python train.py --n_layer=9 --d_model=128 --n_head=2 --n_kv_head=2 --head_dim=64 --d_mlp=512 --vocab_size=2048 --activation="silu" --norm="rmsnorm" --norm_place="pre" --norm_eps=1e-06 --positions="rope" --rope_base=7040.0 --rope_fraction=1.0 --qk_norm=false --attn_scale=0.125 --bias="none" --tie_embeddings=false --parallel_block=false --init="trunc" --init_std_qkv=0.037 --init_std_o=0.0 --init_std_up=0.037 --init_std_down=0.0 --optimizer="soap_variant" --lr=0.00697 --lr_mult_o=1.5 --beta1=0.95 --beta2=0.98 --lr_head=0.00879 --warmup_steps=200 --schedule="cos" --final_lr_fraction=0.03 --batch_tokens=32768 --seq_len=128 --doc_mask=true --train_tokens=119800000 --steps=3657 --dataset="wikipedia_en"
Each number is 500 + 50 x the weight over its row's rms, rounded and kept within 0 to 999. Layers, rows and columns count from 0. Numbers have three digits each. The size before them is the row's rms in percent of the matrix's.

# layer 6 MLP down (transposed), 512x128, rms 0.138, rows 130-179, columns 64-127
111:494445474439456511476554472533445445506527572500516494459481477514450574531514547467430507548458599545444425538454465500472449484494379515485547456558444456424539433557555468427433569540473535
099:515474569473555527539595495511501556488458421458497488469479525453507548493465509462445429558511502367641483536547429439449604634495460527437534581532451561515521564509484591560537448379445489
100:449510486446423468554501556446533489583496508576569485505637458536414499523411443535471450498428501475515539419476511471486566475499587551580459542526388458551531645567397502483543508432510497
100:506499458417396477496477509604545537510505550522608425444577514536497453507613507496525467502422457487428492540477498501542504535537487572506559492472546446584596495477502523528420589400465476
096:502539493495548459483617454477448528481539476588504550449521400596421493493494429451486547485428442552497554504488529534487501543656435509510538494574484539389436432510427528427574479549488380
088:550514514563481576408458517624539529521430543419454593508554500459509428430447504416596541508486498447474514539536515472470396466439446467479440399449504522558476486522417552457497477501531521
096:515432466461457498559414409445463431390519531492536402547530522439581459520517487429405532585497415482498599457451546461602469502544436485459517569490464508459452563491465561489560532490521487
098:536512473513485581440506498603494539453532443527493515507412510546503522584475497506538465504455517500426555447400512567454617406540567537523424550510504538501506430507485489459478506532380363
098:467584490490407544538454489502527528405556528491564570546548524515534485467498566506564481477466547552467457442489417424418499399470481490544441567582498570510466577449522485542437650583550518
093:467547483604442448481519567502545541456497461412482461435527421473549571497481541578452467415480589634515542518482523493559520500536553483543542558517459443415429493515465487524458524516508540
111:557523488471483430545584514456548533505520518553471512473513426540512523383513503515595499573531432563546483452523580423440558517521610430539479479472469464507374572524467527485499546439615518
104:431471491507420451545502532486438519532459566510538578542481485510601514434465461479523504492472484543496416524493449554481515533518577508438377443476499486495492503439519589494509523433473401
112:439479443492437445565498503447563509499483533479478446547493473588461548504568520465435460538590485422518518474516492447426554539487577516512484622526468432455477520451503533431433516492478653
093:437534523468553461491417496505480629560510423456457495523459502569463574638523555523536469519447522557502421494551507539517446483459522508505520509533525605614516465470530455417477615461577432
092:610572499457512470494499562457604486555597560477483509481514395491493526570455454506551472527502472449471434545477500441569447497501492522505452494521469476560455539466574485475548542511548494
110:586492527566425469656517486586543457487504441529403561496495533448518566571477486558405474541568483493503471502515493480489547583437467577527456491454488444485450473591555493526501436513503421
100:455559478501506542523415427470498485598465494431584586530436527539570602468539529487456450450389482517521466419411484512498381481556523543478553583533448540563495433550504435604496541538524507
088:524542534554519493473465566501449441468532530446508523497433491470541514487526359404478489530566472429538545451507584464569544511487450514503480609556497601449505509574478544582499576584519440
067:403510531494513498491481446437540499521547495511496405412480486517484483563542644381411503498439407501527567502550473471554552533577617478572349483555499500505535505534482539506469521502489567
108:574417490474648525543557518497437460496526569488520427505578418605505515435503528511595480522501511542458493488536458539482521486408457462508486468525484454436485479509600542493400482476530484
098:485460506472546508443457356537489482442385497548418470413455503546531510572517550559519476532546400442457556521356449463515534471560578566532553428520441423424521468463492483475519452480534474
109:465510509500532569429520523505477492524622563515497521467617490628533493535486434456513453408440440522446477531473434490494558471459545506458507510507453490534406489490490552453517465372476464
095:452406484557571528509501487476540485585531482525467464489430513540501634506514496534492542521507569610544507390542535535560499407491504516505486508446454499497550554421424384565569492495467422
085:475507477441464503460542475572577505495411548494482409542518533408582635466413581619477504424466500457450484527470494491489521451509461481553563494545487381463572451497500464581482490495493577
085:514507535537489464543418552427497494556434496509487454443551477552470416430447526470437561508532366415511510452481473477522557511477480499506442449528539502519434518385553517559591439406468505
110:473504531503520432504478419462490490448536501608506424558405516502489524458501575508558502523511508586455547519486487520502488475539554511496482544489474531463443559495581491410421562550463515
105:483571470504576614488596457434445515503612529498564422559484461487475490511518549548493476537471470490494494488533499432437499515568435542403521505487471424458432446562507509548516459514507427
108:419502534483517539458516428524460464497576520539468532511517568566573442521600453491494526488467416490516540513495391538523550442490356545457410506483517492494553448501579512535456527506514418
109:550483481538506547532460531574529354453442518529554505503454509475460470522390506422501489465435575453467490472585588478468458473562467475455510517502492494540491512517503484528479433599486346
102:441523558474422458513431536464452502510564516472475527480521548436473499460494494398501527463448455467475422463418518548501454437512530463459571505593471475401540455496386463491549547611480512
100:550501426520463506459448514468487550572526414415553489534506639444522540502421501591441450434481555580472510535560474548583469482469566488559478470406544455420484510423451578380434443553491512
105:477463456510564563392501528531606496514439507471505560502468525469500406510392552555512522512503465427519410491489459517545551579474516522563531426543523472573522485508479449505498446476431408
093:495454486529506549484556515473502503506429556546519563449603570521525545598588456457482518544509503427426472489469469442477541520444488534519506538490389474504470402563604508500362474478507590
108:512597503546517531437447518538453486533497602472480574432454623436482493492546490481557548531558477603548455481519487472600470610469554482435517506495534521517413529416443420481469537466519463
085:461491450465513499454492564502435489445500470417522633501467543596535465536532645494516573452450543494553474433520397466474513379516578548518452436475410496569434484496550403444472459492514497
107:505552494536519585475478536543558520561439541449453438509458494475594516457525521463461532421511554554457508510538511482501430451413390490464466506448493555592502333536485483513369469579498487
102:436451550516483528510484505380464483532472475533475462506526512548481477457426441600478528604531522505620458520531519526475471548454546490527478412454520613601462563594461509460453536437507552
091:507518500443431506484491514484440501547476571560525467441613473664513499521548558452466462454478430633564477515453533457524495511546617532435561460553461518585576547447550460461520481433470466
103:539541500512533542536563505416484490528535493446505517513498412482446588589450506528454433530577471537548486563550463476407495528394479495444475506542509540453543548550440447611567548579465626
106:555446502552531434477448555453506523419513510428511529461524376580515627505567520533503435432572541541491469503412470445476408567454543533533511535571449490506491447439514449526447563532597464
087:395467457461463540520561491492549467506539482475492469555416395332467508505428448523501561457448467515482423549517523560485521562438493513508581464532436544460531496511518467502555558483534474
090:476537584456493422489502499537430541465591397535534528563494489483500501454524409457509513537509487489483507477488507488541574561536460534601459478535528579589543576494420512524462518598583658
093:582426462498473464434435477544480414416479491427447472425574484507419510497463447462457562544481473525565519467495426530512498466595519371525451396474532384508506531486507470591446569485599580
120:479482565435542543474501472490469538552476587581495646503606515519465409481520500483446475437477467580530478625470541552558465498526501430436424557486477457494468492396519554484493534493515472
113:485531501434493450525513519468423434543564500497525508556440588427522450551469446491506559544500464481462472579493501513480554467496521512519552447530505438514530458522580552489553383470491523
102:464553535522448473592529479467485533505528538491498487520444469529421534510521466539522403480401497542454479524433515485515435429374535466559489459540472515503515445470508529450340579544464501
096:502490503440580514478514519395558474538444622544545535492451479465436605519557522582428519514518496487436500589442507471516511515525487489504500571538495581445527443495514500425493429587600551
105:545426514488466498522432508521499645561412493563529430571599592541525506469608515577506493501513513548479451550526503483535460497615522480457480543503544563468491577473475407452402542495511448
095:478466477557614456437451568546514599458541534450464469443576589514465456480519475374522481460509430537420565485501513498466490398573555516458452483535514491468460542527504477567444442589450566
098:526672496573464489536444427464445426523571588471518422502479491456553581502494546535420475444539415513465596463578484454493470477410563486505480536527521421512475526561507526452442590462405508
# layer 6 MLP up, 512x128, rms 0.145, rows 131-180, columns 64-127
092:521412506581526448432420468524580461472419479496509466471457523511431517511579525486549528528549677565486516517461532507490533385463564527471560491476519478566417515517527446454522459445523488
095:577386427415480517416438569462452505434382570491494461463547536497501478483601542484612510441509552463588581533536486436485443526500512514427494470439524460610419516445442486441503396486499456
096:507483521559418543463581495518510432501448531541414416447542522569490533543499486582514503510465440516555509506477498614473530474514384472446513446564490485579528425508561468514498526440483559
099:340513432474421548520588528600464586451550552486469426409452479397531518472471552486501452497511499439600485501547483421507482469462429449431502466512500480480559437557550497469498511456507602
091:519486462470543428610469556517477492493492472542516494515502572549507563529589452588588541569475442538509581540425566498592522615413546514470435480385447478514554507517510571466416552577420495
103:607461430567469554425547555543499526479520492481368531475467540449425478459481452522506512489481528505485502490536467551501499548493454573513543426467545523446519596450530542461513472458453563
097:536430524553502418458459471434448508557441495467582489457535565527499352463490411580554499529566461479465508413472543522451589505496444463571627480508517423475558462565566522487594517473429520
094:513570458550431468471509471544497453526529526562439451514471572521459460466514376519462485556478544535586548443497597442470559535545450522410507464501503502422461597518494526495478427540413496
099:538522526490501589453511504529548558422466432463531478425586562472541532486555513519463558528454467524454559584467592473503447458504555461463522512520476593577510478571428532401479514533520434
106:565548556530516551577551476472520464537462403449443505602544524362529420505531447518586495449397408547490439426466513523471490578549453479491514468524582472514482487467480518541526416512543464
104:537434516470491478508521468489459475466559516443468567525492483516499474584454503461539537464571601452535424457422466542510449506565458486489443510407512553526429384530545593535584531496470418
102:560568497476491539621549481522484573549553400501557477483552493472592456494466465545483468446485364542509517514404523472581527464530461544446529602521480483501503497517574478475542526585596430
084:482497540601453469522520527432477431492512539393518471515398542433539477422527502551469510513551500443472533594489549440462459454583485463473470504471478397515443570497548527478486415477497485
094:499395399609539505404522507521467580451456495474545491564431542522517446487539485574499419544480537595411450535416421465452441484480450564506513500434456474627441513535511503565510500577485546
101:490550455518471509555533505422464557520575510498513450403480585466420565489526579474462484604476468445478516521571578610397470599487558455456520496495548520511525520509513466533458516507484558
123:530588415513476452473467460473461496458520486514486514502424514504462479488525533529527503562506647468592529405547494519493429435507404540515530463532544526567492446515460523520486577572531420
097:518489503533524485538525492444522529484391474529472539538487615522483534411440491513435513585557454470485500464549513517484524484569440523549545544443492474567479450502485573596482555567498522
070:573607557521534529485430456462446530465513507464534460476406500516483541521556420573548428467585542496552505404472477489582499445486490508529550535502516469515528453503544414499510462446431487
099:487475476522478461533463444498460499510489459517510435447425473342605557473547466597471487474442556452435508526535437410506543394457494520468449483530536507433610443542540455542527509512523527
104:474446510473493441462380507418488601511498546528432495510585499532526418516539498494575480511475438519490558441414560432494477530527492392458499496520526492509522461506413475479622500577482539
111:486429533590558516533515507490466488430549499512505453570470502434544536572537461479501550370479414520507400498488538431441396519597442439503479441398492617480521456522427498486528500463503494
107:540540468526541565484517478471435552507578480433497530501562493493524506477552464478482474417500489499440509401562546457462494395442489540521598346504497519506489609509457473517505513489536451
085:469463399465414472494500530430533477518501534457452534461528582456539518535484498564505506498535487400475510543504529448521413471540522391400552523427553521508475544454469571530485447512414374
094:439489470509491487505443505484542525528401491605563518601512453520511490512488562432500490629467551532513531592516526548423500397482497494496406492478458471514458449635467435467525484493506386
109:501595563467499509484538454520477452513447545580527418536478462449493555480436612503503439504496439478444485522544473423540516548534441462521531594513499425546541421482553572509505484446588420
109:504473425542559376549472444572442591478591482545462579519444465514523555544440419563550538536602479544524543473495474379483449484478419462521605519537560536580491462541537529528561558462499554
113:552582506405505508484485352497420485455426526536505515558486595520456482470528541417488505522550456450432515499481477534579484462478475464545604469435491527574468502460470484558479511559583480
104:530516477453572460541444502572526432529588494443587470454541545474547489587540470499499575514500366466469572561513541532519523526415505473494482436530471486619450501595366487454517478480517419
108:609487527493544569449540493494487549543486455501492500577509514436425459498562557431590547479558493542518560483560538514450440478534552514546580444481445549502608526629388477546498488401498427
104:512545466438543410546414421520517566476421458434490505512557484521478439475527475381511376414539480490477516524459536539470459511388520492502491452537511516453493472539460512547521512388443516
099:413463461495434482645541532502496492511564522507462362396380562524554466510543515513468565535487561523456519436503461501499469516508470460525491514461538500513457446557559569545482567441561425
091:449599592500578479447481563512515517544516466528470472433457531520448494386557502469494586495499561563560487506603540529479523572535458453453455543469485397478574497517586559434552542488577486
104:610451552532527387429519547535596470462468469433484457492411423487504459525535526478478500462467435510541525505493529578559461490515435425502485484490501503362491549506552589534499534469371452
097:500456571526512496456630500458504583581527508400551497472460532600455527489516565629520449509518402497620477437495495489474457485595478427536551500460529447511452524551525485451568521492554526
113:439453532484461590469533410529462507436479525515521523498525530535530488400617482428517604384477492476493432584480503508487502395537469374406578482493606472538438461469559539526495548478472469
099:523449499520511485530531469600432486417512508467498574504493545562435466450476521453515572562632466513449496562566461554604489528463368439436475418418520513528536510567468538530535517417505478
088:565478503592610402521549580445538565524508480480472529566492488621567555545578519476590461550472478473516458478557547421453506444468565460438532472438553468472494489501572577468553581508610544
092:541490512451421505496546579454485560460469477490425489480421549368545483536556496452583524534551412495529470538452518552552580469524496495471546603411481479427498492525530480479482468531532506
102:529462525469491497520398494496423540430523447510523510501537524486434554496560548495424475489486546520479529537513593467497410400562550522370453438420567439513487472527513589518430439512575458
095:546496604614446492539504470486437474519509551487457537448552538547482488487502620462537475547548555465524544421438465521530471557529533570448439519468591464524487459459478504500466431492453591
089:515549411454497400474438507482510422512443553549477498503496561522506501443386449576477483561514505428528531489491519375523475561581460500578570400455525510482414482541435421483528540559395467
099:589562496559470540537444504469542576487509492441484488478461491500577494471478443506446457440476513564537490493641508541515506409462490398481524602522429509512518427560548547526549460438523428
113:515464431503497521492533487478620460536410524508580574395497574470397482445570506565485474487502516447506627439516478532519529437466461390565570516450533447546490484433555466505582559571441446
112:456455473467502495490480412489455476537535438479586434562396516487478401437475404487497582487500424531524503543555527509457463431463497426439557410557523476484557566518462467583535507565443452
108:467435507463564511482496523458466427474476485555426457511489574561477580444563511445504491568501459528584447516526474502370494451464472484535521510412425527538478455614480536459580604479484514
097:484524554499538450442537487437465432495439489432450582488499456483492578470497444437458488559404516498561445476511544508464513563472481571495490531616591461479451518398456517581500542486474487
108:404490581417498510496494430424441478485572510480557526416465485542578490489539533543518495512460452544465527415541507446413481503489439494546518500394439435424447412421431505531503657490504516
101:569528539543493546632580498537474438520380490517525489567527461463589514547468503544562452498492619450505502470415531490504545527527499456512471545490389502490507418480481468441583489532490467
120:506501499471484505418446508529536591446555453476478520480494491432499434470581488541516544385503623475537464471406470515484502460525460484524535575521524495484451461450470503537429423482559537
094:490585508461482505414490478508593530539545557527485454579450450491539569390496551503592475579473511502445477431524495471561437537442473472495543523503508492570497471507530560437439507489469410